{"num_hidden_layers": 9, "hidden_size": 224, "num_attention_heads": 4, "num_key_value_heads": 4, "head_dim": 64, "intermediate_size": 896, "vocab_size": 4096, "hidden_act": "tanh_gelu", "norm": "layernorm", "norm_place": "pre", "norm_eps": 1e-05, "positions": "learned", "qk_norm": false, "attn_scale": 0.125, "bias": "all", "tie_word_embeddings": true, "parallel_block": false, "init": "trunc", "init_std_qkv": 0.0245, "init_std_o": 0.0, "init_std_up": 0.0245, "init_std_down": 0.0, "optimizer": "muon_variant", "learning_rate": 0.00789, "lr_mult_o": 1.5, "beta1": 0.95, "lr_head": 0.00425, "max_grad_norm": 1.0, "warmup_steps": 200, "schedule": "cos", "final_lr_fraction": 0.0, "batch_tokens": [32768, 65536], "max_seq_len": 256, "doc_mask": false, "train_tokens": 496400000, "max_steps": 10256, "dataset": "wikipedia_en"}
Each number is 128 + 24 x the weight over its row's rms, rounded and kept within 0 to 255. Layers, rows and columns count from 0. Numbers have three digits each. The size before them is the row's rms in percent of the matrix's.

# down: layer 2 MLP down (transposed), 896x224, rms 0.0506, rows 102-132, columns 0-223
# up: layer 2 MLP up, 896x224, rms 0.2, rows 103-133, columns 0-223
down102 088:117070156127123120146141120104088101114135124123100087101158104109163119104132129105091103123192127114181078150119118131090148104087141141140128130116132125163117114137169137131110131166099112126146169115116118111113124071091119129110124167110116132148130118096156128111109158166141155153104128097086106140145164128118185111132146118094141128099121155075116112103151144125104147115115160136158112106106132117122111169112091150170181128129080146167137148150152090152160134138112146126142128123129181097140151126130135173142114105123116133117125124150153151097179122110128161147119174174157112147121114131119124107117160141097148098121091149143108120119123160165134142092085
up103 097:116166155117113110063080099140123095105122159114110075112140172129127173123134118107160132144144138137181138097128154123117126121139135123145137097146160161137120108114092074117122138101095136138104141142082133144109167135151196130131098120097120101174138135098155175108121116111089137115112119114149138153113135146132136124154125156115170108130143123111134116121139142120095118129124116149134158129083154154100101127104115119149125138122131132114116116165131116135146098118141186166112136154167080180114123163124151142110119090131157130113132087085133124133104118173098121120148132153097173136109148109137084132121114184111119153150130126079156070113138109093154146123169
down103 093:122120140144123146103132078175119130166154179130145105114103101163131140132119108125127157165165098094161111134162141112103146163099141099097158121135084102103077128129156081148123168116113125128140129113070098125117144112104151138152114123150146133159182172115141123122159138165135102094134125209107195080120119125127133131134133137113153131085148134128178086111113159145097131119141115127109147136138130184130095104117148138141115115125145131131140145106103083141116100144119136131146127169110164131131120113141115096169125102144103118073146099138106134110151141110118113155116120136143098110085122119057104121144124125148156139124129110128128119128133121183099135161130
up104 100:154151192137126122097128112144110153133132101140124106159122101136157135114130147114104110143115132117130097159157107132110121076135137101084141130166136125100131084092117147117124109117115101129110114159131139121079158116141105127143095110147148143156061077125091120127105146141133116146099104120065112119116129096144200108125165139121172131117144158132156112163113076136150152103121149146141169169116093149147154131157151121081167140128137127145104141121127116162107146118112118131174090126098124120133133090167151115185154159146114130139135084109115125086045157128131160120144138099123112120143121158173114105127147149127159100153110147156110109131136123122130150128123
down104 104:137127133117108143128125129165111123150110132095091060145121161119112109122142131116104117132138128098098128152098106116133134138161118171118137133122084122130153109132154133172115120139094116130147129162126112132176080147127141125132125129126131154173138156114153106115122113127139114125106135180147126126134174180118140141116154120152167127124108145136190164112122137098116133093148061133158109128096158121141146150126162121134138087143080094183122133122111090132106128132093166104119135139097154102129081111139127151159109094201144114139082126161121087092124126128141136089130106104158145078121143113138125088114140121145110101144137158138115172152172107099119180123081
up105 097:119112119139163150128128120142123138124162121132131158102181124145114102155081114158126112158121125131129115167121110113166123138136181120113145093153156147123107131130160109098126147099113110137101108159152117162112068183129134093090165152109143092138122148071099134103113106104106127130134151128108192120147123117115122119129118162160115134123160159167065127110158097064141149100120072159107135150094136133125125117107124144159112124182120121093146143106131122162099149159144135152156161132108097142150101159126119128193141102126141150107117144127136172112157121120123135122148115126139134114124137167108112088160161132071125096069138108131124114145126112119124112097149
down105 097:160129094089131114100172111121142117133106143117141125104107127139119096123081125109124137145081109117125119102135160090136112134061134127130170085112121127130137147158186154100125126101107106138126103107140146136106078167179155140155157106124138136105162125110162134135093149111132103142126102165158142098126133160135095201113114139130133140119128174169147150147128109128120152133079156123141144148063098140132131118095102139153150095152109127114108154106136156116166155127101095127115142103099093112163141157143152129116097141160154138111099128176133131102122141108186070151109117111133114159159113143096125126130176111159148131109098130117108122153100165112128142142133
up106 104:121120177112121120163134105093182133090114155147125127110135101176129130097126083135115138141134107139142102104103151123153122176151117108128128124139107132123113143117102098124122111167122102149085141080118117195078124102151100128134137116121100133131165163138145102144133146099129139117131142139089170096121118133113131141102135100122119115082139124183118099146113166124120113154102141124116119138127127108090179145118122128147122119138141184111115130149116097174099127134116130117114137133171133155144116115112118130124176104141146080101136123142132137146137112180113097117127167114093145101103185151180125144144139147153117128100212182139120105112185133103170110107136
down106 099:144140165161131153080121128161144096136078121114121094124146148107131094112132080141182126132131128122132152115101084139109112122138115136108110160150117145145149112146109125172122119126094174097129134117149080124096149135077145118134169166139121115198106131124126127117142102127084180115124106122155136165153177108171115139161105134105102089157123120121154114106172128160127140102127143132144138159100104118143128141136134148118157145125115109153126140139140119122096108129145121142133136133107118116132105123140100146118088110143117168176105129123147135117144134108179153172107053154098127176092124128140101125091134117108133114108088164153148149100096148091060137101119
up107 090:146159115153174135135110080164108152121157093101114166140144103135097140117105170128171106135129178155123171115152142157134117158111125118112120148117120131178147124130111096107129117109135141126108093159086164177121084161133122112103124144159112116083118146106153110108113140122131175144146146156100134112101130107147148124127099112122125134157150095144167120122131078164089094166108108099142134138110112149154188118091124137141103167134125140116157106166141075153132150113112097113116127097112086126160141125118164113116135088112102144159122139110108170134114101096142137112149167103130137135151157140111141119110154131045141107129126150172124121126155098119169135140102
down107 103:123120140152090118167135165127127129093155160108143130116107131137141128126127125166126106122140109109145098126123174147155150153117122130126123082109098115099101131107148154123140133133127136151161194143114118137145152123131157132116145141110156132129067113134156147128095132122078115089200117142154116093168115143111106137121135103125121173099086114130079133131154157113132120137139151135128078104112129135151110162146054097145119135113103122150164139152110138110128099159112120099126096161138173138150114196112107156166095164127134118109147122104146101130147120179143145141133101082119120082122120148154105160125159091149123159106112098081146077084127124149120129100140
up108 095:111157133124106140091108126138159144136141121147172088113145155077145117183157132109077142100161123074156125146121124129102115065120118117189155134090163105140163160103084134128169117155137126154096130153109125113089112126119144112110137136114150138126111126139177161171140135113122151105102106090113119110132096143134131129135151134132128137120115151152153151119125154131102134158132146134117118127115112152055126135094150126157138103170135150110126122168078125117134181107097081094143130115093123110153123115121107140104121095146123093114094141142161129110206120096119133090178129119103130153121125126099115135143131140153145140093113140104136087148115100089164122152118
down108 096:141111145125148121143086158128179185124103157134165141134100130152125112095154114141161125093113157127142120160136191124094134100155151109150142097140144160135130158117121178104133143096076124131088166114146094094154135123081171114176116123154144134112113139088135086121125175096112098112125100121144111114123165103099144146140090115115119139155113152128144096113118124133133133133146122158142128121115124096101165110128123125157132143170112151179134070149154130071147091110112110140182155090129178163164153092180123132110163083152088130126099145113115105135126122115096106151121121105119121126141114118124119142140134081132141127138155130105153104147107146134113118120115
up109 102:157084101125121128131082123156105162115110119109104127117133154145126138155118127129111155150126150182127147103117138112171100115157150159139131113147121086139185081081107176175128133134111135094093116167090150153161135122132144161181109139137125131107102136091143093143154174149140126121125102132134147134125141106167106102143125133167134142148131114107142120118102120105132148116155106154120137136144107144114117084120141122094093144117108151143123150066094132100141185093130137076124195098121153127118145162123119165093111143094148133100120124129132134129148098089106164121154109133124129167082139112132111143150125153091072145092126157127129153144137134073129109125156
down109 102:139130090161115127103124126139133130175096124092142126166140114094119151152088127120143102080156134078169083080138119149142112141108104107101091133135135125101158131117108128116098176117111130161140126158145175119124170157131112164147065118121090141154167116148158134135159151127103160149093108137144159158131127141129130132110124174124137133129127156119117098124116148140132146172128130145141152082125130102167111147122157123130171119152154136063117103155165114120119122137121093137137108133135130153113142097156106118158176120085139149140115106109146159129154098146144068053162112150104126111124140119106121130098138104120091141110106112147119128144097174108078153125145
up110 109:145129124127154135131151150139123131147130119148136105161188118102102168140145160122154123135145137096157199143150125141140155142159091101151146106135146123152094122119139151101172146109105180131140148102109141085120161176153168126129153140119109134112142111131159076163134129102130109113144112127097120138135124136122126096103105136136098131143127148154089095146131080111119107142136155118118131084167142148148151075152131117091114112139121116159165131147113117173115159124106112116064130100146102110153117150142112139132142128141131160132110143115149214128137131108073137173121115141112120098120131086142088174097107114087164097121138115130172130128128131071136123095126
down110 111:104122121113103128133118152121106123139168138106163155089144119130122085094141132157115141156132126113113123109111110100111116147132103115143147104105173133108122147090117147125123107128160168167128102159130105149144163114140092136172111118156129129142123121123101168136133115146086051126136076122108164158131112124154161128087145087088153111183123120117129145121145119132124137153172120160115100126171134179139085127155151116134090151114133151127120122118133133113109094167115116139167106098094165141129145088097120150137143103125095130134181140116121145094125104148133091127154120132145097103102156152131161109157105191118125108109168136149138196107075150107113106162117
up111 098:088121120153112138144108076094098112104102123142138159138105123120126126094112095151125119125085136146085156144120159104161110128120124107122134127118147128165123131110120139175116144088100162110143125092162115137109130135086125147127138139134133171148159104132105144136177127111177143126107155103099160103107120112158159141162126140120146082136087167146122175096131122115159094135101093099123146140142139167114210126178094123097088145102117158107130097100127147149151096155142111112142139111151131131110126133143122074140129110099135146126127160112164134146137126146058124114095079119142147131114139133158118132139152123144109135102201160104136125184126153121126136131159
down111 103:110126114119073098140110155129143127137165174145124138088089094141129137133130126103113119072100102125149115125103152090141090139149135121145060145119159132139112118144126162119158110129105156120098091122130142141115096091140167120109163153144098142104089150131127143100179168136128114165101148093122140154143177054139139125122180133115145118160145126142122163125153150145128134105129132110132095116162156102129153136148122127126149151123110121163143156145142118111137108139117110119166099124166116124094120139130135116115128054143117182135128119177062177162119096144133096114113129115125143132135140132166116119098144161116137162107139094138095096149153135108136133100082
up112 108:154143161122122137133118150135118149113131182111123111127105115152125138099114098117091161143131128129137144112104137101159141109167132126143111133126124115084148142077106170150109090134093093076129090140144123106110134153093146133148147118123142109105104119096099108149106122135138109122152158131165130121145142112109145102094132114152101159132116126144071108127122128108117090095166089158195157131149159097121148082169128148159151173097104129152142137120130103143097079140135184151096159150126140125141113190118088148092102146106087150113137141130123099141139146169116143146141138151133131142129145115175094138134117152134078106137176125112167117122142194145138107106160
down112 107:108134144169172104133124137072146141137143183109133127153144113131106152119089118156170123138133154132106163158039151067135103118102091151107105127131100122139120118118177128141116139177128097125154161124130126127146157140059093105123130123094117110163129164124137132159159115101120125100115135120157145124120124105138120156173119116102096136099114141149126142129113092133113129153136113203109127145118114123150143130121098153129163117115082133143165117078148085154114103109136135152104169131115149129102140111115115158126113148136127118128130128123141130113149135153064120146101112082122170119134136133125157141105101108121135105125165134078153169116120187109126131153160
up113 105:158089105161143126113131111135126117123125105138116138089120119136140114175156166108127167125099128091171128168152098128121106119111132082087101103200105089097107134128144125095149095142103128163056139101150094156143110157084129125117169099174093111145171105088111156143147109122098143144175130127152132157109193058160115111120125094139131139111125111130144110132165117135144172157092118123144152115145163143132137148123140107130116121142148110132133176155106097094096126140109116128129145142138102114109126115084168135131125146155143133132157110141147145151099121110113150099166148143136138140129120132197128145141138102115106112138145127114168121125125109121140086108111
down113 103:191108089114164118115125141099161129139114183128144132127086116091092140161134159143141169144117107153144127156170155127080107099103092127107115159161126096152137143151142116132119140158093121157119104121115103158128105103097086092167167095114119112106143130129134124105123101144108113122138133102149162126099138095143104148147093125139144139114121155158116136133135129145093115169102108184148152156125170095135114133160117097132115126148146137088159151158101114131159125132140125105184157135176132098075139133113128109106129139142123156161084104111129145135093120124076118119133110153145113122096146135058131173132135127128115118153143133163149142099138111115083172113091
up114 089:131140123100091155106102153144139137113142148126142117119114128138149072138111198106143107132127076088173110117135151124107084155123126137195132128106132126128132095158089151184177103129122120121078155130091135146081130084116164088104144129137157168152089114115133102123124120130115165158142120102152110115119125109101120170149106131162130141085124146120131165113115151108130157135128093133120131144112149120118181099133166151114104164136178135152096103148132152130128121132172116112127159117097081102088105153163118133134127143100114116165105102119140136167122147122141126126135122149147130164138135102140097133122159118178103135122147077128146142138110120094090162105092
down114 087:148121153129118076140124135069170141073104134120136158146118128167115105164163104167153151169132099114115133096120163109110093159124096126162117147117134135113116149126123104120144121126112054135117172096115122098129123137139170094112120113087092136127110130136129106146121170156145151136158189177098131110102136130123109150133092137136108149128132157123156152108138127128184094162134147107089098152147108152135103105106160146123149153116128164188099104153161139124121120117123167128113154103135119082097103172089128163121101133114125181124109136115114133132139126106112122125115177137131154106148139102118116100103117111127104118153114142160124094160165133120133149119074
up115 110:155157145179166110112112113133081144095122152124187161158109052115145150135116165142099128167087101105084150128107127154132162127143140156130147096103144139138137095108140106139127132123117123140095123091108131147155099142149129121135105107115135114137173132132102127133119173091140124115183163164093115094115194126099149085135119140139110125110104113170166165136078101170111099126132134124120136134171140130139064103120107111156150139128121144107134148124111157116126137142148142133123157142157143137179135122119115106144105135107103154108116153122181108144098105147112143072114149103138136089117094129134136179133132139124115141122125108113150080153159109148153150139121
down115 116:128094154153166137119149120156146078163123135130145099091127120160140146120138142104080123167104117135123139129149157125105126137126116138126161152082123129156131143131154085099129130128157064085126168115111127142106146129146163129092119102134161141123142134153126141158110146101109168144118131134109107119101090130125147108142142178108110114122112159126132106121113137064138146136133100104124115162144147101128128132108177128166142106166115131098158166143074117092117126174106092109149168111106104107138144117122104125129149139146104172113132074120146102133116070122160135142140127155167139147153155127157119131118168038123150168134162117093114100080144108125102115137133
up116 098:155159135088116131123123132157147158147187134117114107116125098107111133107156196106155120115137129147143174130135136110162142114141120111107133128154137128116105083148095122080156128126064134129074140117095112108142090171124137118119144157120079107106114149098117071173103126132136157120147133135135147145111112176119113146126138127137096136109127148130169085116111089107121093127153088134137155117151135118098094098123135122130070142128166114134106163123155131114113149169124124136079130102128139154105122111140150105078129127107095129085162108154146120120147111121123130177152118191132154158100124136108115150133116070124125108152143168159137127148146127155173173137131
down116 096:159099111166128152112144128108119118101133090124148088102136089121124111162126124142129072137126090140167137118127111126148109135128132146111184094110119112177181109111151152164140163124156128101121135123120103135131197106102137170094116165129133145129148137138143149130163103164139149130140125102136114106171158126121107137137145155088149136126163078104148139121155116106125133150135102139127095171124161139122123166120085132164175130099150152110128110100091162144126097138146115143130137118125117122123131143082127099112128131130120150086129132128130148135141108128137082135162081108135140081089132148148108113122094114186137055096179118106082093112164167109130114129130
up117 101:122119101107138140118104186072119116144182111165138138141120134107124121125110125091113103121152127101133130129194100109100145110125116144150104111130148138077119127102132142149120106113138135122099129098108099094129189139117178102147115134121056140127159096142129160127147117111143187089119137118163154153165179080171126135102124098141180121141183104120099137074109101105108147134150155107128129129197086105143178129112128136099124107151124099131120102126136116132134138102161145102134132129129108128147101149153179131131114129148102136085130123110127135152154114134077155108147140116116144165124118138143083103148087132128133114151111131146125124134123102120166110118115
down117 095:111082129105149151121097139105137124103082127119141102147085128147116128128126126128078094092139135149103148121115144109087083128123125155164125153120174108141152166131114075072080131149146135151138111094110128117132158129093125105150127125132121129098106112145108153093078127097159138084185128118156133133206117113132111122131105110112160150124092128168108148090140132144153119150106171080107124111190146111082139154131117132160124126108129136109110127110128107124140196148115109129133140144143144115168094148141181139125134117163122105156142176126162125139122117181157087102157100140135107165160133132113119129159108112141137117153124104134146155112131143130142106128131
up118 100:104108155123107099098092087132091137121102136139101135124136148135098119124095087136110105096152189133078083130161163124122148122105112120095159092129132163156143113117150159113174135132119152146121153101112136152136143100104105150080129134108107126145111149115117184151146119170140102171130156124116112123122172096168147089120123116181176142146158126142126132158120148115115128135092132165110107134127134132137087101127147164132151146090160113133101088101137127112128176139118113129123181137093128133096117121110113131121122121167162127095140087150134144127157162105092155089128097152113113156128108112150120089130167115153157100097166167104152165074110143136137132128116
down118 102:124129102139146117138155104141179133088139139153092122143127112141093133091101106136105169133098143119134155103183096105124108139120109112145121146116130067147134161126136157126138141138136180136139143155112155091142099164111169158105125161123127140121118167141114117154137095110121108159098103100119102130120101079141142093132131111135109175128092127126117136144135144113121101134152110177139164106094115137110177095158108112112145137123139135128082111134139165098190125106111130134173087141144131144139090117152074093130129141147199097117116101122108151118123117085098200143118169165100153104144159127117091111108115156139144112128151141125125103124137165103140123122151
up119 104:149115121149125137170100123089139148140105155087113131155122160101121130144113098119133160146124092140122101117138143172173132142110055104142121156118161137129126092100148095130181117109127128154137103163159119114123112112132124142163151159110127150106118122159114139139145185151121167130130132151158135180121124141076156113113072093129107107135156154092106150108121159147113156148110145130124125131146121127078090150144142142118094109117098118164160110128137141182099126099127134154127091086118090123152097056144144133139145121110132133132095148144128130143117152154151132150156089123129109122131176090146119177137132119105097164152147121101130146113071102156154127168128
down119 095:135149134095098129141180138128120148109131127123141121110153123080157098164104109131117117179134084089067104104164111120121143110173132149124121164111150131114153118137136168142126178103125106151133154101114125112127087130141166106163118155120162113124129136133145105138131149151133128183180105113115123099129169143108133144157135115116110138163132190113117185122119133158092154172135107145158110109107144141091107142102093098102136123086149116152139097101129158164116109168097139114147133091096115150085099148103059139091104122124142131167147163141106135119145108093152149131116136121180136152130126112097120141108113118139111117087093160107126119150150121142115155108136
up120 099:127100118111154115122125125098169150143114107119092117139122117155129116144138095101130131146112146124139120147174134109101112147182049137149137134174159158076150094081105114148154145127113131150183161135142133104115073080082097138160147117134133150163142098113116166174140119118131155137115092156146084086134149129116142142146132142131153134103109125142105113105138114136123142093144119093119105133129104120133146114135153125173133089107087109137132088137103119100114107114100155082092153165182179105129116127128101151175164124144096114172100116163125126166103116126119105124166134106134118121083150120129150125152105130131114145154143166136142107166141124099128142143143
down120 095:147097131118097143143173144153165115131122086126073146110151133153142145149085106174120143127114129141132099112164112136124081124148092125164137147096106177143134108131116172105083145140134163158132156127100132094171115142153169144092103102135134135139127141116101145100111080119133109090109130114147129069126136135114087143149150164131093110180150111090159164088147123113155168126110138116173104129154095127122124114123137134134094155159128144112145138109088100135105102117144132142120131152134151100128149153131139099107149177171084130114112119168171106164105073146150118079143105132128107121138138091153103119146141145133117164112113137179141143128139146127136102094137
up121 095:106134159125125109149090096146132173131150177136154130126162133128157094118117102110123136155185119180116172141138142134154096144109166118115122122112168154096120114140123124127144123161123179127149113116113119084094113116109095103075105145119092133128154128115105160105128154137194093086173096151109142137101128147165132117116106105147139097105138068147130122130170129101127094148124104137094121110147119120134137147108139155154149154147117165118120142179128098146134132169174145116145168143121131160117134117115151110103141107123113102143080141093119150092125158104147121063114098083160112074108136140108122115133098148110089090145121132135126131133115119093164130120134
down121 093:126113126115154087092133139174105137152103178171132131137136121094121166108184108115119144084140082100110105102135149112090144159108143130150138143132140086115108119130127146163131111125114112159159145107139143127149112161156119088172127107114108153166129093139131140110147137146151115109107112176113130159108135142098124082136185113120109099126148170114108107170139134102133170126100156069119134115123140140136092162102074156160111154097110146148147139121144134120134118139147139100141112097153113127095109128115104131154156141103142140155172129080123121125143134156135125148128124108149135049103143140124158094099123092137097129187139100164121132111099171114165114119135
up122 091:149157141161124115118103110135074112115122158164111173088106106138099159110113111171130108085148157098136116084096145089185144156073128177152143161111128138155127095111098153168133136149100124177149121129152145099109145132085137117128108155154119151155134116114094164176122141137103116124123129163132102089084079116122126130122121119164159149126133119100118174140136112153135134125122117151163168156149144107110175123164134112121130130130117142113144184101140117091125123142130136138120146102133136113158126117112137126127170142089129145101141083110108098081103151142144106168138150127106134150128133086126138097147174118076158152091130115137158152119116104134161143105136
down122 091:186123109154102114144154154122158121133138109074129151190160101083152124131148128137100106164118118127121112138157101166136134072155174116115130178149128094096087106125141116081132102117119119105111140091135118150143102128149091146079146139151113124121121122153115124080133129150155095133124175140125133162139108128101143136090099110099151100148101163105145156134143143123102138144129104123095100085134150114138064153091166120147127141125177150126167089082117143161164162132094117122104114138103156172156162078122123112130106113141110125119120129114111136167092104126134137127118143158179091128118131142127135159160110135138138085151144155125147135119146102142149138131122
up123 102:175103189111116115193075123147089142079129098124161107094140119106128129117111180172153124155099088087162112122127136152135135155156142165155139137177150105116097111059132108124132111096132124127085117110146141095112099137139091125116116097140113160153160132109134117139142151126150153171093113116171089099120175112124118078112117153123111143150108096123144119165125113131127117126129187134141129154137141122133116113148120105155116132127136123110103120131133139086122147087166165153121158105125118108127120123127182083126146107094138113148111095146137133156154094109075156122108143123091129135115135126143142126128168117092153144113139128146121128119190134111139107106106
down123 092:119161075147121121151095164119140103116147090144126134128166088106142101153132139157115151148086115074098092101122139087100143129111172192139159109146134120109138183126098153122123100157145097144188135125111104130094132121110116147128150132126170155127083105129127167135131169129097156133139121115144129112143140096132089084155157166143140075176155173139148112170113101151158133153112091084097113137161121162128106114155138117096117137113146155138098151099093144143122129166083108108127068124143158116108141111132122137121119144136112114137126093129163141116113136096158127141108133136117125125154133108151162126139160132137141102107101153119152104124166092100104128116119
up124 093:108114081156150116138120112132143157146156131111173100141100128155133167130110118136144126114141159115130134160104162089110150104127115131098104137097177148115098141107117077139105111167110131136139136141131140121122122111105134117094166117090107102077134141143115105125099134150150106092169138163126120094159158134109112094156166142128121136139118154078105164145110115116144118116111111089121135156072175127128167078117108124144135121128135098119135117124114113149095167144124113077130107132111161161139134117155131125099168117161083159101114126097067107139170119172136097138138074120113159156115169147151155107144124104162119061148148141123097125130137168124142109126164
down124 089:122129134131102122132117122118140123133109154097134161169137104100135164155127116109154149113120144145114148139152081150139122123078119125157143150136128134159116126200161139148124136165151135150117147105119142098129148117119122149105116154128144125187103147145180137095122153085141139134150148147132132155138061135122100149140102093109079157127130067148138147093130101145107154098147169134153162088137052152127144154109095138109134117149116084089119159097151114103163144133109138158144100118140073126158122140135160125071117107081122134130106112133111126126153126122126168149114107115086101159107148108140124122119166122095140133073103140103113105172126107143129113091141
up125 100:108135103150121109137140171141152134113141170119143139141093161150122118119144168116079131114101136155155137110139192134098090112123096150118146127147131141139168135103126136118154117138158122115119112136143099150112166096079159113100147138095159076175159135130129106119111113138128146089137184106176091123112125129128148123098160103110120110063110133123067130130149154101119134103104095148189139110121173109126111121139127126164159153129100116125083136127131096139071090103137164090106151165133108116131112140112104147094107131099115127118145141136115108147190133121100131138085136134083135127111180140153155143153125125157112170136166118102140143133145120114101143122138
down125 096:105084098120138129151152106127124111149108130126108155160150181155106140127168144153157106143138171105113130085103073159122105114140095115135128106105117126132099153141141105107115181151116127091135152155138108104129128124166120130113140145186156151142137134180168108133147075113104124107100137090133144140112100105133115112145092119151164153144118065124127102097147130147082133151125151107109120116113152135158133106170135138131124128116108152054166119107137164146109096111121144160152124131101169116120130101139146132115137126102123117094162161118110158113090095101172096121108155127134188101125129132133113126146153130131097120107175135110118173155143146119086123180151
up126 133:106139099128128147129135130120131131172140141132143102135108165170129136107142088077138114159090162149119109090099111159092141138125124122108100140118184134142132140124121153136128122129112117146074095154127163181123132127131098123150167122141136155177149106112128156106137103152147114130090132146161106137129170166093099133126148117139091118111140064116126131154127135198141111118111079139162168155138107123122130156112156123161104084079105117124123127141107113124145133155118127109126102125102158124157099110144091137127100136135118125111125111126108154135124090096136093092111121115080125184105109101148129097113142114169149151141121205088148100173091123110133158109134
down126 122:114131119120133179111116128114121075139115152144141115152102097152118120137088117137100123107137171081139148122147128100136135093128149149135093144147110135147120122156091155143164117136111144141080106136133121119176147177155143097151161121141132152142113160118153103173133120154126133136154070121148135155134140162154171137157130087075133110123134123147166139104164115118123163116128167139081178097116129111145149114138118139146146157093109093103113085114115110112127093159162144115100145139125136134115159134133148092112145124111121139146135108128075149083164152113149103133113101138136133109113151088173118136155124115133122084114072148134118170138050113059120128122131
up127 099:153137118127137158115150113155116104155134154139075113108166168159161125138134189095171182150163117156084090132116129141092053142122148112144123106106140137156107104122139101146102125108103144096122113119106167104132161155126131140141133128162122147123119118114099141145119150118141119103115133132175142155126137118143113166120086162132137122142123105132158114122152077138117107146102135113092109126093105089101124120127175159133136114150132140159132114097119126157106081115151148090150121111150138127117160153145131158121125182130155114107073121129099163144102094154112112123124121113095128185114131129130139119145071141095101085166203100136145107135113125112143107102120
down127 102:128135114100110139084127132148133153164095117101118125131126117142148147078124142120143109124128132139129149143155161126134103124058143141129145160101123124155131100148170100102187122144131147100095138122141118166146118107112146105170149120138084109150119171137097164099143139152192117189106159107129125128126144134141116126102168125148127102164156106142125144099126102154126122121085094155112123148146124163106111127094134104097089112121117114118156078142124105104129163167161151139095137123134165097129098146139138154106154095150192152144111171123098171142133105155113081137121129084148171121101109144115112091107106118130173154143132121098108145103105164152122122137090
up128 106:107070173119112132095117163101140107140115111167152114093132067158144101128164097136117163132182087180145129123108142098102139079122116126135098137124118139133124139166106124113100125173136154126140162139155110125137150119117124141082132105153112084116098120142131159112139113087096131130122140148115133116114130168125138127114137077120082186119088131078123099131126116137137168150125218129146134121099128116146096114131117175179155143115113165086155090117110131133129142165099162145095148100101147099140142130117123136117156171114155108134135160123124124150123159130103113117124123107109099129094097177133127130127095117147154158103106140154120121086111124135126142137130
down128 103:106175120100141114148156079158131116118105110121145149149094111122102165091087172105108125133088136073113152172110125112133155090172136113121157098086149113121126118111129119145133111116088152128120126122128132144160101147103163116142119154116144164144146103124161110155116127152200097149142113106137147118137139121147126119162128113173122160099102151169123155133152134110097102102190129166126142167129109127129160110147141101094136099144134104156133137142135124175108137145117108179147119107127102161113108143126102154132142090158126124123087086127096115062148117139129141114140150146111139155147143120088131102113175104157151129113074142161141145116102110128127143150074
up129 094:146107111128118128138107136163079079133143117132123115145133142123100105156120170141137109114134128096139152120089112139127158136134157101115144106121139163111087132137112157156119101131122145156133125136116145116094118126146126132155173117143162142186112132116141077147155109126132136150122099137140139117111171114162134124117154156133104150105161140137151154100157100061173116174147155138139129168144168167150128113101136093146105070157140116159139117099096144148141140110085129109088128071126138110103148080125099120078137175112121115110107128122112150149106156090114098135172110134124128121130110139118130153151127103088059134149144124123114147175084158122117071141165
down129 092:108127152166139156125153145122142144163150138105122158145138160154099114141129146104155093138158102122140101127159144143122136127107110184104128161140119152184123138117155150123111133116181089173150128128116126086159145064112099131086128134121137161123132147135136111157142114088099077156084141105101141139107139112116124102111160178122131131135140161125104147112098150147141119144107131155146083106136124132154157142130127137121161133113161171116090142113109133089149095073139063121107101100169141173114144098111105128116117159137090116124119124132144101105124111097110114089109122130117168128194133150078130147093108100133119107098157107160148125134090129166108125142126
up130 103:148090076115133150165138118139164163101131127100165155062140126125142122115136113081187110148101123156131130132125106107143170157154123134116112165095183117139131124164132108131146151110079118092084120197074101124145117146147106112121071128109122153143113112127139127131161093101148168113102137136174106160144128121177093111145151132128114132078120113103113140142172165133127148110136125141161110134156139142131143170118147150120119121176164092118140125145136095107097124089131140106096157113124118111120132140115137138096093112138152074100148112141112131110107105135149143103161073113093109150102138100109119123141106132139140171123162146127108125111153128142105139113110
down130 104:162106184148117146142089092104119098180116129114117129078101111100140142111064143092134123124118120153130120141143129087106135140132140125121099158088141131109094121098128144118117150104122127123099104178150163109124141173131151080123115115143065137187165109128110147121163135090125134153161085130102113154170091121140125089133080153077126117167118143113117166105124159112169191138133094103153174105150111160154117110145144125153081148137119114138137143138139115141157090149141155106106143094098131115161141114172139118132143136155151125148111120136140169147119120158134142143102133120123111101145117092143122119125146151110158156155126088109131114101151158124108116111149
up131 092:091153120138096095116117144173125138133120116128126110108160183109138098133127073138123104152143157125124112154163176133126153106109110114154115156129163146127144129143118151151126096121123167139117141044117153116101141104122134125121087112141136168137124134122131157127117150126122167085142114174123157118142125146149130132111153114128071111130108117133147111108161117096156105112109117146118129166131096137180157076067134158164149154116139077145154126147136143144128094105107101092163152127121118069100154151139130152113173121123158128116132090140157116118108128123142130130168114134123169176100097121108147123113083129109122157153107135128126156071163080110126165136125
down131 091:086140099154147091126121117111124124143055104112156076135159145111148123152146114124129131183117127112142102156199154143096124123143106099171094134074142141128130149123104187147124097116150118133086153106094120108125182111120120120150114102119166150145114157138116122119114107168133158107135091178138145129137142120144139171163112126114097160110078127122138106123104108110148132133112089155105152132128124095140116136095137158101093156146141125141160117173127125149136107078122140109130160149090137122128147123120135146120119136123154120148088149161120138162129107073128131120153107139133167155138133125105145126138127099123109096175121148192090153124101114140135118085166
up132 106:102113088123163183119137201131129109119186124096129105114093100120160116118121062121108072106128091159129102122139125122139138147151175107146148095126104140109114131118131166131088135150116140105127124109125095114131124122145142149125179149136127102141127085087083132163150129151157154123143108129140083122153081124122136158119161124159145144106152139132099145141157122104126105132122147119117152144137098164131128145161115125158128151099137137138146076133114105092125103113156104128124166109139133091091158120126099141107120132107116126111120144167160160139129135122096133140125057120137143139079112162152137163119134084153152129157101168143121164128115083106174133104084
down132 107:140107133150109100082148157142135141149146110092160123137145156138119125101081137131126145164177138167123073145145119168108089102150141121141158129137118085167087105096094127148133112157159108103124131186152116148138112142127145111125148131134114097125085128110156142158137124099156155123143150129098136106108096105139127130163144101146152100126143184093127101112119145117132119100118138157131129131155077114111146148146119087099172118132114082129184114118162117143141151104116149124121106057114114140130166157105144161117158134167103149105097166064117131117113098163139124181161104087114112101154142143111104137105155086107136138150120131137109146124118127116131135141085
up133 101:140137097141143134129134136115111180133108157123109098139052092079116101151142111120111142164130163118134132138210099168181137138104119120155112102120142085103138147158171146091166109109115139110101123116122116132150136128178144127146166092132166074118170068162115135118099090113133116170117127158126095096116131111127143140140108121156110161123102149113133117153073139139123122140119129118151104106113168128116165137121167124113134154082111111126127090106126125102111139153095118111108127146100140124165088149125113137102160110101138133133130125160148126108139132170088113104100139149138149140127115151145150181134122136119148137119123160135159102143106140106158187102113